Weights of a small transformer language model: 4 heads of 64.
Each number is 128 + 32 x the weight over its row's rms, rounded and kept within 0 to 255. Layers, rows and columns count from 0. The size above them is the row's rms in percent of the matrix's.

# layer 5 MLP down (transposed), 1024x256, rms 0.0947, rows 34-86, columns 128-191
size [ 96 103  91  99 118 100 104 105 101  89 103 106  98 104 105 110  92 111  99 109 104  91  91 110  98  99 101 113  88 102 107  98  90 106  96  97 110 110 105 100  90 102 108  92  97 105 101 104  95  92 116 118 103]
[[129 175 143 136 121 127 119 102 154 158 179 214  96 107  71  80 149 179 158 102 154 138 167 117 172 133 128 118 122 107 143 152 109 133 101 133 166 120 118 159 110  61 196  88 122 107 116 138  89 138 158 154 195  83  88 125 173  85 126 126 155  75  92 102]
 [128 118 113 116 106 155 121 163 133 136 183 138 102 112 121 111 113 128 153 143 127  94 126 142 120 129 118  78 130 114 174 161 124  92 130  45 100  67 163  72 101  76 122 166 153 132 100 143  72  79 125 137 154 112 109 154 108 118 153 134 117 146 143 216]
 [124 114 115 137 114 112 156 115  91 152 126  84 124 103 104 103 139 132 133 115 143 100 119 126 166  81 151  82 195 163 119 129 161 122 133 104 125  68  89 175 148 182 177 156  88 140 174 135 134 146 161  85 151 141 132 157 167 192 169 125 136 141  89 139]
 [155  77 132  58 114 148  89 155 155 159 151 135 121 160 134 118 132  92 124  96 124 156 175  96 137 132 167 101 158 133 194 110  45  88 189 123 119 108 157 113 109 114 126 152 119 157  74 150 134 104 146  85 104 149 103 131 155 124 125 135  85 103 149 135]
 [133 147 128 119 146  93 118 132 167 139 122 123 110 119 112 150 102 126 146 152 136  78 119 148 127 127 142 101 169 155 107 170 153 135 183 145 147 155 108 125 141 140 133 134  84 134 103 180  89 159  93 127 172 113 157 151 132  96  86  85 128 114 119 153]
 [138 127 113 129 107 151 131  76 112 143 141 129 103 142 120 103 136 124  85 164 115 131  83 106  84 141  87  82  57 156 123  92 128 125 135 104 115 106 123 135 132 116 152  86 130 147 143 116 112 171 195 115 179 151 135 142  83 101 152 147 120 167 123 122]
 [122 116 127 132  67 133 121  86 158 142 137 147 152 122 132 177 120 156 129  61 128 114 199 112 163 134 129 152 133 185 130 164  88 122  92  83  87 109  99 155  59 183 169  92 152 115 123 158  87 122 128 132 103  78 138 141 139 102 147 102 148 139 157 197]
 [151 145 190  97 112  91  91 168 160  77 101  88 175 215  50 174  96 164 151 189 118  98 124 150  71 155 171 104 109 150  76 183 116 157 133  78 150 145 120  85  83 134  81 124 105 134 129 105 132 158 129 131 148 141  88  88 149  97 124 135  69  30 107 152]
 [160 145 123 178 127 190 124 144 125 138 139  51 126 122  66  66 140 193  93 114 121 153 130 124  79  78 147  97 101 104 138  98 102 134 134  82 135 131 143 113 126  93 123 183  93 145 177 105  60 127 129 177  89 122 106 158 149 141 119 116 132 124 171 193]
 [141 124 159 161 148 172 126 190 169 142  68  96 121 164 112 120 174 122  85  79 159 146 138  63 169 126 182 172  75 156 123 139 116 153 125 148 163 130  80  92 145 195  71 147 101 117 147 152 130 166 104 126 133 120 110  93 132 150 135 113  97 115 147  86]
 [104  79  87 183 169 115 127 123 166 123  74 123 144 132 142 119 139 169  92 139 184 149 104 144 174 150 127 112 184  59  91 120 161 151 155 134 166 118 193 102 123 184 158 104 140 154 196 144  96 117 159  93  79 130 182 136 126 140 122 110 118 140 163  41]
 [111  93 101 141 132 200 160 175 143 109 145 117 156 171 157  85 187  81  95  94 127 176 228 115 163  96 117 193 126 110 151 153 118  91 127 117 124 157 192 125 117 163 205  75  97  95  55 159  65 109 106  67 105 149  88 137 147 140  80  95  89 107 124 135]
 [120 191 118 107  89 170  86 147  81 179 125  72 139  84 169 101 103 125 172 123 111  79 109 116  37 100 133 149 144 117 121 142 184 107 175 198 139 155 163 138  75 147 106  86 121 132 143  97 130  88  98 144 192 183 112 139  68  91 128 156 126 117 168  92]
 [ 88  86 147 130 130 132  96 202  97 145 218 168 103  85  97 122 177 121 158 114 112 153 132 132  85 104 114 111 137 177 104 129 108 106 125 119 124 139 174 105  88 150 148 158  77 139 135 119 128 136  52 168 119 153 137 122 156 123  67  88 147 150  83 124]
 [148  94 140 103 187 110  90 152 106  94 101 126 106 132 167 152 156 130 145  96 165 115 112 103  65 124 141  90 140 122  80 135 146  99 121 120 147 127 142 176 161 148 121 170 185 184 101 133 157 138 200 135 127 185 116 114 177 142 211 140 114 146  99 116]
 [ 98 148 130  86 121 122 124 114 119 115 161 119 125 120  80 162  95 140  96 102 133 104 147 122 111 116 125 172 179 114 127 117 129 202 141 141  90 101 160  89 186 188 129  97 121  88 194  76 145 217 129 153 158 118 164 158  63 166 149 144 131 132 176 121]
 [ 99 112 131 111 134 147 107  51 133 129 124 154  44  96 116 124 115  78 102 107  39 158  89 124  83 169 121 126  66 143 122 179 152 179 128 138 129 119  74 128  72 148 110  96 198 161 136 116 175 144 173 132 109 142  82 116 158 109 155 145  71 151 128 137]
 [154 139 121 115 165 130 112 117 117 133 126 167 132  76 162 133 132 180  97 143 128 156 110 116  84 138 119 152  96 150 112  98 147 164 149 127 140 130 164 103 121 145 122 119 127 177 117 132 138 128  97 102 110 145 151 124 162 127 145 121 159 134 215  82]
 [ 86 176  61 144 165  55 150 158 112 169 166 119 129 139 151 128 130 163 141  56 149 126 136  99  86 164 127 100 152 111 156 107 146 135 113 134 127 130 149 124 151 152 191 156 106 150 171 116 124 164 146  99 106 166 120 171 135 125 131 138  83 104  88 145]
 [106 182 142 160 149 100 180  95 164 129 117 127 137 127 120 165 111 168  84 157 174 156  89 128 217 155 138 130 120 166 107  89 191 150 150 169 141  93 169 109 138 178 107  97 164  91 211 140  74 163  95  91 142 108  77  77 113 141 132 133  65 132  78 107]
 [142 130 131 122 186 125 117 149 132 155  76 123 165 162 179 153  73 154  69 103 158 102  57 141 157 162 181  49 139  74 105  76 131 117 148 167 129 155  97 118 150 135 144 140  92 105 125 105 170 120 127 190 123 146 160 104 127 130 117 134 145 146 146 107]
 [121 133 108 107 119  94 111 123 216  75 111 113 115 135 143 131 133 148 134  41 117 119  91 164  96 134 108 132 161  90  82 131 120 101 137  85 153 153 157 145 153 110 160 157 158 124 118 148 139 116 168 124 170 105 194 128  65 136 141 127 102 126 115 108]
 [136  60 172 118 177 133 163 139 163 170  98 172 138 149  98 191  75 125 106 102 125 164 186  82 161 161 139  73 113 122 138 147  95 111 130 153 149 170  98 175  80 182  95 114  65 123 121 110 131 138 120 158  87 144 117 198  50  77  93  99  48 121  50 165]
 [145 143 141 136 117 170  96  71 147 123 101  81 122 132 151 175 159 144 145 168 104  45 136  96 121 155 143 104 120 190 137  55 138 100 103 124  73  85  92 137 131 160 108 124  57 172 172 193 165 164 195 146  97 127 152 123 144 103 176  83 165  39 108 146]
 [136 166 143 140  67 111 114 119 100  87 142 173 128 128  58  91 134 192  89  78 136 134  96 109  76 149 124 115 167  88 141 179 173 120 117 147 145 168 119  95 111 119  95 125  73 133 161 157 168 146 186 172  86 117 142 119 177  94 112 111 177  54 151 131]
 [ 81 105 124 125 107 138  87 149 147 131 132 136 128 131  92 118 131 126 138 114  91 107 160 145 160  80 146 131 173 152 141 141 127 165 119 100 118  95 137 164 164 203  92 110 146 107 110 125 114 119 148 134  63 142 132 139 168  88  96  97 144 172 114 104]
 [138 127 172 121 177 115 175 132 118 101 133 117 116 179 138 146 111 173 109 162 142 154 141 108 150 120 187 159 188 100 160 138 170 133  89 119 151 144 115 118 140 173  84 113 174  59 112 137 107  85 135 136 147  80 148 125 108 104 135 101 131 132 105 159]
 [126 129 132 161 175 184 115 135 118 152 169 162 114  82 122 175 140 159 117 199 142 127  93 154 108 141 168 130 155 102 168 128  93 115 122 199 142  80 140 157 209 130 144  77  91 127 105 123 119 132 127 183 131 172 125 102 139 100 192 151 106  95 141  97]
 [ 95 119 132  68  61 154 127  90  64 159  94 158 158 125 113 158  88 131 149 112 126 145 153 172  71 139  81 149 149 121 158 139 143 181 123  80 110 145 151 137 106  98  94 146 113 128 123 145  89 117 155  76 119 108 135 130 113 107 149 139 104  90 117 119]
 [158  86 172 133  96  78  47  87 126 144 134 123 107 142  68 193 192 127 113  93 157 122 156  83 144 137 106 142 142 135  98  86 141 183 169 149 119 103 161  88 128 175 167 116 118 113 123 146  86 123 165 148 172 135 181 104 159 152 157 157 122 152 138 179]
 [110 132 116 127 116 113  85 192 130 137 132  89 109  98 119 118  49 141 104 155 154 121 145  84 114 155 145 118 128  89 195  67 101 117 152  85 104 160 142 163 110 110 138 126 132 110 140 134 153 131 137  68 164 139 177 135 161  97  48  89  97 105 162 156]
 [131  98 131 139 110  70 163 158 142 112 138 132 153 115  59 152 122  95 155 105 120  80 108 187  94 134 111  97  96 141 101 117  96 113 107 110 127 142 141 135  93 132  96 152  97 115 147 129  61 164 123 100 167 145  52 112  73 166 140 109 178 165 131 150]
 [163 165 137 145 121 174 131 127 120 135 116 141 108 159 137 136 142  96 146 104 103 102 109 129 181 105 129 120 115 133 118 157 178 116 107 150  89 173 177 175 144 109 145 145  71 113 109 116  97 158 145 102 143 101 127 107 129 146 153 106 133  87  92  73]
 [105 212 147 119  53 123 125 140 121  88 116  71 155 153 175 120  82 173 141 128  94 172 101 158 149  78 167 114 119  83 162 130 173 178  86 183 126 136 153 147 153 159 116 114 131 109 149 158 144  88 140 125 154 133 125 133 155  77 121 139  73 164 153  91]
 [132 127 153  97  80 124  93 112 108  95  78 155 143 103 168 196 142 156 180 177 130 126  83 125 125 154 115 139 115 163 111 107  72 149 126 143 110 102 157 117 127 181 169 123 163 158  77 162 115 184 146  99 140 126 106 206 123 119 120 179 125  85 146 130]
 [115 118  53 138  72 139 147 115 114  87 131 135 171  70  99 195 108  85 122 171 100 127 157 168 154  81 156 142 141 154 131 162 130 149  71 165 134 161 112 157 148 126 102  80 176 154 133  78  59 187 154 205 104 157 145 164  97 166 188 106 129 116 121 113]
 [105 149  94 136 163 147 160  56 106 184 150  57 122  53 111  89  75 153 161 161  65 172 167 188 172 143  69 101 105 112  45 144 134 147 144 178 111 159 138 132 137 176 149  68 213 136 127 149 119 149  92 135  92  76 134 188 156 174 146 119 120 186 154 115]
 [ 99 116 133 146 176 136 104 117 125 126  91 169 126 111 107 221 123 130 109  99 113  89 155 152  98  58 111 149 158 125 103 123 101 158 104 139  76  76 138 113 108 103 110 152 132 152  94 187 221  63 108 142 190 110 138 129 129 118 136 122 120 182 164 147]
 [117 117 138 178 151 155 159 136 157 122  83 128 184 101  83 111  82 144 114 113  98  97 163 113 125 125 110 100 143  76 102 164 113 114 103 114 139 100 220 128 121 170 113 189 134 153 107 125 135  84  96  98 161 149 173 168 119 113 133 119 109  97 157 147]
 [132 160  73 146 106 124 155  96  74 127 123 118 176 123 120 155 165 128 150 182 149 100  66 146 131 110 124 200 139 118  99 168 162  91  91 137  97 128 148  92 127 126 129 112 144 152 152  80  73  89 144 154 172 124 115 132 106 150 127 161 164 166 166 148]
 [ 90 157 149 195 110 138 109 114 155 162 158 129 143 150  57 153 102 150 143 134  79 140 102  60  96  89  90  62 138 118 115 124 112  71 133  92 222 121 136 131 154  83 150 155 102 131 119 197  97 116  81 134 115  82 174 126 146 124 125 152 154 164 137 114]
 [176 152 141 151  97 125 102 175 182 104 135 161 111 145  31 155  89 189 112 145 179 116 163 112 171 156 159  80 161 177 112 146 142 125 139  88  90  42 139 145  76 159 123  86 101 129 111 109 121 178 121  74 158 112 163 128  83  67 103 145  68 165 149 116]
 [127 103 104 107 132 125  86 149 155 143  90  29 155 118 149 140 128 148 140 143 159 112 156 142  71 143 191  60  87 144 165 123  97  63 149 117 104 148 126 106  98 120 155 142 136  76 127 107 156 195 130 127  86 227 161 131 101 145 154 132 161 127  76 115]
 [109  71  68 102 116 157 138  96 107 152  87 140 166  74 139  76 104 173 103 131 164 153 139 178 142 120 171 166 121 147 123  65  86 157 148 153 118 180 187 124 120  94 107 125 110 157 145 123 143  91 114 121 111  74  91 129 173 104 138 117  74 107 119 115]
 [151 179 129 105 104 115 141 141 139  69 175 125 147 136 152  97  98 171 152 160 131 139 125 109 147 214  94  80 164 163 155 105 116 109 162 111  99  86  85 138 148 102 159  65 130 164 152 108 130 101 115 134 173 120 102 136  43 117 127 213  85 139 162 185]
 [106  97 131 121 173 199 160 125 119 140 148 106 123 152 157 135 141 109 119 110 112 165 167 110 189 185  91 118 129 156  73  95 109 103  87 142 125 112 153 100  73  80  59 156 147 113 161 134  93 141 153  74 140 145  71 145 146 135 121 108 118  83 142 169]
 [125 141  95 147 130 104 147 171 165 121 111 113  88 163  88 107 184 121 156  70 124 153 112 109 141  97 151  96 116  75 135  96  99 142 125  98 109  95 159 122 144 123 169 100  94 127 128 134 121 129  75 136 127 156 208 199 109  96 118 133 122 144 139 143]
 [137  52 140 233 134  60  87 130  94 142  68 141 134 110  80  62 108 122 116 136 146 152 115 150 161 107  93 132 151  94 144 150 116 164  86 128 161 111 122  54 120 147  93 100 140 171  98 173 125 154 115 144  63 151 159 113  61 147 125 135 119  93 136 107]
 [116  84 166  98 105 127 126 124 219 124 116 145 109  82 135 139 169 108  78  94 114 119 108 127 205  92  44 117 109 137 144 134 127 160  96  32 128 144 159 158 129 131  74 159 138 107 135 143 135 182 127  80 161 142 131 171  99 125 121  96 172 175 138 153]
 [129 132 107 133 151 147 112 136 138 143  87 135 100 128 157 224 131  96 133 106 149  68 119 145 110  87  98 144 101 120 110 127 169 170 145 157 103 174  80 122 169 136 127 190  96  96 102 148 140 137 109 155 131 140 157 111 117  98 121 121 108 148 239 110]
 [162 156 142 136  97  93 174 103 184 143 117 142 173 110  98  72 207 173 151 140 103  85 132 145  98 160 132 121 108 124 177  91 102  77 107 188 111 111 153 119  93 130 153 126 100  96 160 110  96 166 122 172 116 100  93 164  90 106 136 136 143  97  71 127]
 [ 96 103 148 196  85 134 115 181 133 171  94 148 125 163  83 163  56 111 194 149 209 119 100 102 135  99 110 107 154 131 127 124  87 150  75 153 133 112 124 147 129 152 156  94 134 111 137 171  85  99 100 133 123 168 131 119 112 180  89  98 155 153  96 159]
 [186 155  99 141 131 178 136 147 133 142 153 122  84 165 140 152 119 164 132 131 143  95 121 136 165 124 167 109 158 112  98  90  82 113  95 114 149 125 163 131 127 108 149  91 117 117 140  95 110 151 112 146 150 169 148 128 103 180 106 102 195 136 126 157]]
# layer 5 MLP up, 1024x256, rms 0.0918, rows 35-86, columns 128-191
size [106  97  99 110 101 104 104  97 100 100 102  99  98 103 105  98 104 100 104 104  96  96 105 100  98 104 107  92 104 107 101  95  98  94  99 105 103 102 101  97 102 102  93 103  99 101 101  96 105 114 106 102]
[[134 143  92 141  74 139 189 158 106  64 148 134  76 104 166 105  66 107 162 119 148 197 108 122 152 129 123  98 131 120 151 147 115 170 159 114 191 102 114  79  74 145 122 189 137 160 146 133 119 118 117 113 102 111 147 125  95  72 104 154 106 185  88 116]
 [167 102 127  71 111 177 156 127 149 125 132 121  78 118 146 140 132  36  85 189 136 111 151  59 117  99 101 139 126  92 146  93  98 167 124  66 115  97 119 128 140 105  99 158 132 124 124 113  65  82 134 146 106 109 198 147  96  98  61 151 174 134 122 114]
 [130 158 122  99 209 149  68 102  97 137 109 118 125 144 128 124 119 203  78  78 156 137 156 124 169 132 136 130  97 110 132 161 141 128  91 103 181 115  79 122 141 157 145 179 148 134 124 125 156 160 153 132 113  93 136 128 128 108  97 177 163 115  89 173]
 [127 141  85 103 121 194 192 194  96 128 127 131 139  59 166 134  70 119 126 149 120  90 130 141 177 132 128 117  70 108 105 110 106  96 182 138 131 150 177 125  74 128 116 167 108 145  90 119 131 164  65 149 131 120 170 102 126 167 139 128 152 164 148  99]
 [114 168 152  99 144 126 149 134 140 162 169  79  45 100 140 188 101  75  96 129  91 151 102  79 177 129 131  95  74 185 191  79 140 174 102 147 162 156 122 109 124 202  91 118 170  85 120 160 118 130 126 165 142 106 129 167 119 163 118 148 110 109 119 170]
 [ 93 153  83  38 143 116 115 131  61 156 164  89 161 164 131  82 106 105 107 134 162 159 137  73 227 128 117 122  72 125 157  90 138  78 163 113  80  70  89 150 144 111  92 127  95 135 210 183 147 224 153 105 100  88  88 123 124 178 119 156 121 129 153 136]
 [197 117 148 140 139 131  52  82 157  96 152 108  75  75 193 137  56 101  86 155 180 115 131 176 161 142 108 100 107 103 144  81 155 104 116 146 116 104 134 128 118 118 156 123  77 114  92 104  81 148  91 121  92 135 118 124  30 114  29  69 100 162  64  84]
 [131 171 112 110 130 136 101  87 109 100 103 106 102 123 115 225  83 175 116 102 148 105  97 150  74  80 127 119 107 128 134 169 106 143 123 113 161  86 102 127  44 180  79 123 164 146 134 141 129 141 100 155 153 115 209 127 150 214 144 126 137 141 147 119]
 [220 127 156 142 150  87  83 140 181 113 114  71 158 138 142 109 123 142  91 104 134 134 109 110 131 144 137 113  75  66 134 148 105  67 164  87 148  94  96  87 123 118 102 143 147 129 197 172 111 119  97 168  87  84 107 125 137  88 131 138 138 148  96 147]
 [ 84 125 101 107 115  49 127  62  78 160 162 142 164 126 155 118 176 100  97  71 151 144 117  71 193  69 116 119  90 125 165 186 106 101 106 131 173  88 119 124  95 130 118  60 153 193 118 148  86 167 154 180 177 110 153 171  96 103 117 118 156  88 115 122]
 [ 75 103 175 108  98 124 141 164 146  72 162 128 159 171 172 183 124  92 130  99  77 146  82 129 115 149  68  91 135  97 168 119 137 161 116 111  91  75  79 129 115  79 132 128 121 133 115 176 119 213 109 152 144 134 102  78 155 170  98 161 120 104 115 138]
 [124 147 124 102 117 102 199 135 134 111 169 127 121 130 119 188 149 126 191  96 128 101  72 130 105  27 130 119  98 117 139 116  61 163  67 118 190  89  97  92 154 157 145 141  96 101 144 139 132 138 183 173  81 160 139 155 144  98 131 141 190  94 131 104]
 [156 121  86 110 125 118 160 148 136 107 174 141 112 132 178 145  99  61  85 128 133 142 132 218 161  97 148 163 103 111 141 118 110 166 161 147 169 114 120 115 103 201 129 156 171 142 124 158 133 143 109 106 114 105 161 114 154 139  78 181 117 124  88  92]
 [153 133 160  57 140 124  74 153 113 146 135 125 138 104 114 167 106  41  94 148 118 166 171 107 160 123 166 170 109  40 120 173 127 151 160 117 140 122 114 148  59 175 122 106 118  53 140 132 148  92 112 166  90 123 135 156 159 137 178 178 151 106 134 134]
 [136 131 130 130 135  90 107 115 110 139 151 142  76 114 135 127  87 123 103 149 156 147  72 150 161 141 135 202 158  99 118 169  84 129 134 108 146  97  52 168 145 126 122  99 154  78 154 226 141 133 106 122 118 140 167 188 144 111 104  98 166 176 106 115]
 [123 156  55  98  72 199 107  76 134 108 104  84  95  73 170 140 140 150 151 107 206 115 128 130 166  43 136 149 124 177 137 108  65 130 124  85 142 106 130 107 104 182 151 133 112 159 128 116 130 185  94 162 125 119 185 103 133  87 120 148 119 126  87 149]
 [160 142 136 122 125  88  79 164  70 161 127 101 134 132 148 142 113 122 159 119 128 156 123 171 147 124  80 121 113 124 138 121 140 133 125 145 143 108  99  93  88 148 106 106 159 164 163 110 149 177 122  58 111 120  62  90 122 161  56 161 160 122 120 148]
 [104 106 130 134  75 177 165 147 109 134 159  80 123 124 154 113 115 121 142 115 158 106 105 140 119  94 164 140 112 116 134  89 113 133 145 138 133 111  99 104 108 156 130 158 127 123 129 103 102 145 104 153  94  86 164 165 117 127 125 160 214  83 116 176]
 [170 103  90  92 169 139  66 118  86 110 184 110 136  58 119 103  80 129 156 105 188 171 110 139 183 149  73  99 131  77 137 154 158 111 189 171 141 156 137 122 153 134 123 114 206  87 162 147 111  99 123 136 127 149  96  89 114 140 121 112 110 147 141 121]
 [132 155 147  89 117 179  70 129 166 160 163 128 127 114 134 201 121 118 117 117 136 149 166 110 134  92 181 148  64  64 188 142  58 136 175 110 144 190  91 129  76 150 156 159 127 145 163 125 214 120  79 181  95  94 103 107 143  86 140 151 156 155 120 165]
 [148 123 157  87 127 108 132  96 109 146 115 121 146 102 129 183  94  54 101 175 123 136 199 149 135 120  98 137 112  97  94 142  65  65 126 146 117 114 169 141 214 160 116 110  98 127 162 139 104 136 135  87 110 126 104 145 114  58 118  96 144 124 126 147]
 [197 116 108 127 102 119 102 137  96 104 136 117  61 136 167 114 119 106 162 146 131 123 102 128 173  81 156  69 113 138  89 109  76 170 182 138 103  91  98  58 145 158 133 113 171 159  89 194 144 110 144 103 172 110 133  70 148 143 137 127 159 124 101  96]
 [124 141  64  88 138 104 126  88 153 161 164 165 117 133 214  75  99 135 102 116 116  82 109 134 151 110 137 176 173 124 132 147  86 154 105 150  99 160  81 128 150  70 122  83  81  84 133 153 128 124 104 161 136  80 157 107 117 183  95 129 120 100 130 171]
 [184 118  89 123 129 119 202 152 167 186 118  91  91 191 145 172 114 119 129 106 100 144  55 143 119 139 167 116 118 154 115  86 113 155 147  79 188 135  61 147 145 143 130 131 153 110 127 205  87 126 108 133 134  96  95 184 106 137 121 108 108 129 143 134]
 [125 115 145 107 119 111 130 155 133 124 214 115 143 129 130 160 149 107 117  94 191 102 114  76 143 120 100  62 119 139 163 149  99 142 137 164 120 128 142  81 158 128 102 157 133 110 105 114 104 144 137 102 117 120 113 133 152 128 144 130 160 140 114 119]
 [125  71  82  94 132 172 119 116 179 116 163 123 113 130 132 169  98 191  50  93  77 143 146  84 149 125 121 151 118 131 106 152  84 138 148  22 188 130  82  64 122 115 130 140 143 124 169 126 100  85  84 162  89  73 139 174 153 112 181  96 120  94 117 113]
 [170 178  77  47 100 133 167 150 137 125 157 103 111 175 141  98 116 134 102 145  87  95 115 142 156 136  85  97 176 113 140 131 110 103 115 104 118  93 129  99 127 143  88 148 167 146 170 178 123 101  95  96 160  81  58 192 102 121  98 137 137  83 167 168]
 [171  90 146 131 193 128 142 101 125 101 126 124 121 122 122 126 145 117 154 121 124 119  57  98 121 165 113  43 105 113 159  77 113 129  57 109 114 103 101  72 137 187 118 136 154 178 133 106 107 207 154 123  70 168  90 115  21 139 115  94 166 164 155 119]
 [112 138  96 141 138 103 132 122 195 123 107  63  99 133 183 134  74 129 153 108 110 126 160 137 130 141 143 113 116 130 136 120  67 120 160 129 160 145 102 134 126 137 107 171 113 158  79 105 141 131 137 107 100  64 130  89 131 167 114 150 101 171 146 139]
 [167 156  57 187 100 111 103 145 105  62 126  84 103 148 173 105  98 119 145  94 174 174 143  92 179 122  77 126 150  99 125 116  50 129 124 176 143 140 154 136 112  90 135 144 105 100 137 118 106 142  66 128 125  75  86 128 108 145  90 166 123 152 138 147]
 [176  96 170 107 156 134  70 130 110  62 162 133 169 156 115 153 100  87  97 162 182 158 128 121 162  92  97  70  83 117 181  93 149 128  92 171 152 184 133 121 111 139 129 147  57 129 106  81  99  97 151 154  80  93 104 151 157  83 136 142 158 104 106 101]
 [148 143 183  90  82 110 125  80 118 126 130 119 160  91 118 188  83 132  75 134 127 149 100  84 148  92 152  89  96  70 167 146 151 142 182 127 106 107 116 156 108 179 139 101 142 116 104 149  63 103  76 138 147 112 131 161 125  91 158 145 167 203  68 135]
 [102 132 158 103 139 152  77 176 141 122 136  92 169 112 151 120 148 149 118 135 136 142 135 124 182 116 148 141 150 106 158 104 142 163 146 145  93  81 183 126 150  86 164  69 144  51 156 163  98  99  90 108 100 172 122 102  99 127 128 138 141 151 145 153]
 [ 86 102 122  96 134 109 167 182 119 147 177 101 128 149 106  88  80 156 118  88 154 125 187 120 160  81 139  80 141  89 120 121 139 113 147 108 145 116  90 141 131 131  96 138 131 138 205 117 159  82 123 148 147 117 156  86  79 163 137  50 147 167 168 105]
 [184 138  99  57 116 125  75 129 130  90 136 132 102 122 143 136  77 174 216 106 170  96 147 141 151 123 149 166  93 104  80 181 116 140 195 111  84 162  83 131 149 175 128  94 114  67 119 203 143 124 164 105  74  75 145 136 165 128 130 180 106 147 120 129]
 [145 151 123 137 141  73 104 143  91  94 136  74 191  83 156 120  45 106 141 197 139 176 120  88 130 127  83  84 139  80 110 106 123 154 118 147 135 116 121 109 134 124 145 141 172 153 157 142  68 134 170 100  87  79 123 123 132 145  86 196 152 101 112 182]
 [130 155 139  98 175 134 131 113  81 112 145 114 124 128 113 139 121 104 109 110 174 124 151 150 158  96 104 134 150 126 159 140  95 117 116  68 143 160 110 133 131 168  91  84 127 100 117 182 112 140 102  87 101 182  61 113 111 122 145 117 131 116 148 180]
 [118 128  61  65  87 105 123 154 157  98 165 154  67 125 149 113 101  97 121 131 101 170  73 166 151 106 146 139 103 144  91 101 130 159 164 142 130 117 100  55 140 102 126 139 147 142 144 136  99  96 133 119 117 126  70 174  85 137 132 165 178 147 100 211]
 [149 127  70  97 133 142 118 171 111 167 126 130 141 109 108 127 121 125 156 173 152 111 114 106 192 127  74 125 144 108 135 170 138 140 134 102 200 146  53 163  78 135 131 141 104 185 133 151 143 176 171  93 109  97 184 135  98 143 111  59 103 127 121 124]
 [163 128 194  71 124 115 160  72 118 105 115 131  87 122 170 172  53 103 110 156 217 144  76 148  99 163 134 148  85 126 161 166 120 227 112 109 165 152  88  97 168 140  87 132 148  60 119 149 116 147 195 109 123 128 180 135  91 154  75 126 109 130 175 115]
 [126 146 104 109  93 111 119 114 123 108 118  52 157 169 144 147 131 132 114 161 141  89 108 165 116 142 144  44 142 124 107 190 110 210 198 143 103 136 138 113  31 166 123  59 123  98 146 124 139 107 141 190 118 132 138 148 117 148  69 145 193 101 179 102]
 [132 137 148  65 154 112  87 122 122  62 127  53  97 159 203 120 135 115 142 168 117  66 119  69 170  98 171 163 122  95  95 113  83  96  93 133 163 119  99 145 128 181 120 109 163 121 136 113  98 119 107 101 105  98 148 119 123 133  68 103 149 121 160 101]
 [124 152 136 105 162 110 131  90 101 135 121  87  79  87  95 151 127  89  87 138 148 103 150 154  91 151 141 141 105  96 111 132 139 120 161 143 178 107 104 138 143 169  77 150 132 171 144 190 111 140  98 146 134  79 116 166  88  67  69 164 180 111 139 126]
 [115 110 173 121 102 203 127 110 116 130 114  79 111 138 145 136 112 107 108 164 127  85  89  87 152 122 112 156  90 100 126 191 129 145 194  90 110  90 139 126 119 230  85 123 162 112  75 194 139  81 143 115 100 157 133 158 111 117 138 129 119 120  79 123]
 [105 138  85  87 166  85 159 133 161 134 151 121  97  97 131 121 167 160  79 119 125 153 113 150 134 109  87 126 143 146 135 137 114 175 122 124 157  90 149 149  87 119 135 101 130 155 100 166 115 172 117 102  50  38  95 105  70 164  83 153 186 146 110 119]
 [142 123 143 128 167 147  88 115 131  68 167 113 129 114 109 115 112 118 138 158 140 139  46 130 155 155 134 128 113 112 143 229 100 132 156 107  37 157  77 114 133 135 123 115 153 158 101 180 155 100  92 100 108  36 142  64 136  53 124 113  63 178 137 174]
 [123 136  83 150 113 137 114 140  79 126 152 128 122 147 170 125 133  92  96 115 122 169  28  77 186  92 139  87 116 123 143 126 136 151 145 134 140 124 115 114  93  94 119  99 170 132 145 101 125 133  90 118  73  88  91 124 104 164 118 121 135 100 144 157]
 [248 137 151 133 159 116  64 123 168 185 101 109 117  91 177  78 128 115 141 164  99 162 179 104 110 129 125 116 133 156 109  84  75 110 130  81 148 113 145 113 135 148  82 114 117 132 116 116 141 126 144 142  99 113 171  52 151  88 147 163 128 108 103 152]
 [147  92 103 101 146 130 116 145 145 103 145  62 142 134 144 130 128 163 126 120 127 115 110 127 129 138  82 131 147 126 102 145 150 121 144 161 148 109  81 126 131 180 142 106 117 161 144 140 102 101 127 159 158 104 141 116 129 125 106 159 185 138 114 165]
 [150 166 110  59 124  73 114 153 130  91 155 143 167  69 174 137 134 141 159 126 121 158 120 143 164 146  81 107 138  83 158 186 102 147 157  97 148 138 109  56 110 131 193 118  80 113 229 118 160 157 118  98 114  37 138 151 153 152  43 194 107 156  49 115]
 [132 105 153 130  85 132 104  82 133  73 114 172 152 100 191 153  29 180 134 189 174 138  97 174 138 145 137 106 157  81 137  81  49 120 147 133 160 120 113  78  72 158 101 142 156 136 209 163 103 102 144 136 134 113 192 104 157  93 123 112 113 162 137 114]
 [ 66 105  84 109 115  86 111  90 111  73 180 109 126 172 126 109 144  80 171 153 106 136 158 135 139 140 131 123  95  97 116 167  58 109 106  88 149  96 145 128 147  95 113 175 122 142 183 156 114 122 122 152 131 149  67 163 178 145 122 140 146 131 133 138]]